From a checkpoint of a small transformer trained on Wikipedia: 6 heads of 64 (1 for keys and values), a variant of Adam for these matrices.
Each number is 128 + 24 x the weight over its row's rms, rounded and kept within 0 to 255. Layers, rows and columns count from 0. Numbers have three digits each. The size before them is the row's rms in percent of the matrix's.

# up: layer 5 MLP up, 512x384, rms 0.107, rows 251-268, columns 96-143
# down: layer 5 MLP down (transposed), 512x384, rms 0.0821, rows 251-267, columns 96-143
# gate: layer 5 MLP gate, 512x384, rms 0.105, rows 252-268, columns 96-143
up251 119:121155106104171174157156118172123074124102086119119140139109131121098136160128098125107122118148127078121103101103137145171135122105103136152163
down251 121:152153152145111166117152156106155138106125111098140129122131150164109148138144102149115101103132103089112111125092122116137055108111125156104109
gate252 105:132121130107107136152104115115089167159149131085108070095128133140107094087166130150125110127091136128150102129104120141100087137148119122115141
up252 107:115130130120102152162109144159136111118135093140143143146174157140130114135105130144151110113101132109168147084104130104114135118116116136134137
down252 106:136125148077102163151107121132104137142128104077102092116133164162073132148161109098115067107131164145136110114174131161095111141122099146105143
gate253 097:120138100141099140127100169158145081123176109134085114103108143131124108136075161117137117107148124112157144114139113098169136099143138153111143
up253 092:133119109122130113124140093137164109165097143112165165147131118152156118121150132147138109080105115106142146133125113097165142105122124111154159
down253 103:143127098118079110126101159137192097129156122112109119095136139173117153122113173134140136095163121099134167155121092103127146119137129144104107
gate254 093:193141093129112106124141149139155156115148101134133120138128131100144112127145148106140072143128149088128141132153157145135128113131104143148140
up254 088:131081126124153143123086163142097098119086159138155110158134101174154127124095139111115173094099117150153064164101133138107111115114126071129097
down254 100:125146119133110108131059140129103144078119130165135159177161144085154104108114118153143134076121145121148090152160150176102150121120120113114128
gate255 100:135127135121110153152102113151114128095155117164087152128122171172100109125126138123132092146087089163104150121171141147123116074121091172175126
up255 111:078122111175115152143077109103127072115152108093092138155150130169121123101135156111122106094136122141101133143123145072098100120120100160131151
down255 114:086139134089132132151079113127140151095140129149123136121133179185108108137138147168122122120114112130127108155163147091128159118106108108115132
gate256 099:108137105095115119109127112148080162116154126150150122172115126130132115117165134149117150139112121100149120151091154119152171135141117121116104
up256 099:130141107097128102162148127156125122144164110132118132141135135116120071085177077146120128141137129132118107124155152158159134121159090153153148
down256 101:164097148153120109109131143161096153129152144165123136115167109113147071133139121166124103143143116142106155142084146140147125117146151126104124
gate257 098:186164070149167135128139110099116147155130168134110100124104130107146057118132175140114150153114122166129158166144142135113136125124106135073123
up257 100:182153100141173118109140116119158135120169125135132102193125155138122131128102119123085112130149113102090135111116136116130141134136129150123153
down257 099:087072169107084092137131134148082109171133111109127108119101129115099167152114083106149101112147107095145070096092166127146105126141167105171126
gate258 097:159129107115124145137119116101110126118181160137119091134135124137151118124127137159091115120098074159081087124149150095153142144123146096124102
up258 131:180131083125134140150096118115100142120163152136107074107127130117133110138131125137096133136096052173107102096123131098129142137109152113134108
down258 112:088121158140130149136160106124149108143098108132148179147159144092105136125134134119154144155155185094135163127111103173133125130140106126148132
gate259 091:121157151119077121141132107159108140105124113138162138124140103114117107102123127085136160122157109151160132120116167106167096061102115114160119
up259 097:127142128133133101139110129147093148119112122153096110128150086158124157164170132139121121146135139109100098125173137165174153085106116136121151
down259 108:113110139138113125141126091137158146148087143118116100125132144140145147155165108145119136152140100133141136094129140168158118047111098145132129
gate260 102:088185128145114124108115123141111084140128134126124118111120092107117124125126102134175161133128109117195147098192128087151105184128167115144103
up260 101:083138142156148149110118085156111105144101135125123145129133135099135163151096105138186167171133146128142158122156116131119114186103142164138140
down260 087:150105135117140133157121128099121144140130126153125134138148154117138118124120160090090091136125133162108112130073121163117140082129079121121146
gate261 106:105092142173149159116161108130138171066078101118128133114154104100156129110103107104100159156112093134168146118122092133133121133073094102119127
up261 106:142105104117141110126111162098109091136149125142102126161097098161118128122133134125131104098136156136110093119135146121129090086110143136111116
down261 104:102118116123147097145115107117094132146120091171171093152139080128126145120089137129126158100106155135103125126090121129186099127112140109129156
gate262 113:116109114140150088142106098158145112111147100122154128137128105123142112149065135116112102149152150147133158094138128148139190113145123151163155
up262 109:094158143139121134096130057134160106118125104147135142152127106137167136180124113101129139190139134142122155128142151100129203125113142154156095
down262 094:136131081142088185113120125110142159128109109142116103116114122129140112199131132115081091133130109147064118129102154087109151141102118121128101
gate263 099:123131107144092158103135138132141120092131102126111117155132129109124128084083103145119142141127090112155112118066114117148135125135076168131124
up263 092:122122131147162146143104140121133144115095121083213140153152117099115131149114130131125192094142132132128141114137089140087120146127122138088108
down263 098:103100152151140124178114104148130133160123137120171147194103106094080130181138165132111079114145167104139126114171111177106134125098149135125126
gate264 115:126116127148172144178133099121100165085145104159122122126116113113176152112083162141136127158132101152143158127166113164136065122134116148146136
up264 132:127103090134130120088091110116154097149097134099143106141157099139133119153149116133139128105146129083128140118076137101150148150131107134107125
down264 097:124114136139121142106102145122138129141132125129125124155124110133154111141121120047127123136154093095127125140131128135127101103118122141134139
gate265 093:100126172136120148105175104144161110158083123130131163152131138075080107135114121135118115154111139111128158118124088143142137173139110128112138
up265 099:148112103120078139114101134114088099136114131132109142118151114136147105092164159132131100126146132101152094168163112106096148105179136112113114
down265 086:140111150130142103132168129149157140153125132122120102146114124117102142168074114117108148130108107159127143092118150136148127157101111149147137
gate266 104:178133123135139108135124146134083134135149106136137135166110130116134149105101189153142103170149108134095139116135168140156124123147108119178171
up266 104:151145118135162106130120096145126102117149141152124183124173113120155137081127182136150124154142135128130117176126173102145135135138126100156120
down266 097:146138150134176143102118128160120103123124121153118163147109160134126114143108116165132138172106153150174098122189089123097136148130091122133108
gate267 098:101145129118096118160104129151107142101141115109121117127130127135147161179139136085136178160085076107131100139134145110126133115142115168127115
up267 103:076131094127123149132140147147096092110153146147171116152110101131092135154070126125154123174132090095130201117081119112096150136142097133152108
down267 109:110115096130147161112151133130148108135126122135150144172090094127091136113064132139140122148163112113106167127089149135104127142133134153108132
gate268 094:080137166133128171073087104103106116112095093116145151143123132111118141125120108132123160154138170121113136146100097168131084110137123130108136
up268 101:104133156112120140103061143130156140074111123142104103158132115124114162132122101090099153081132113101087112133101130141137102065107144160116135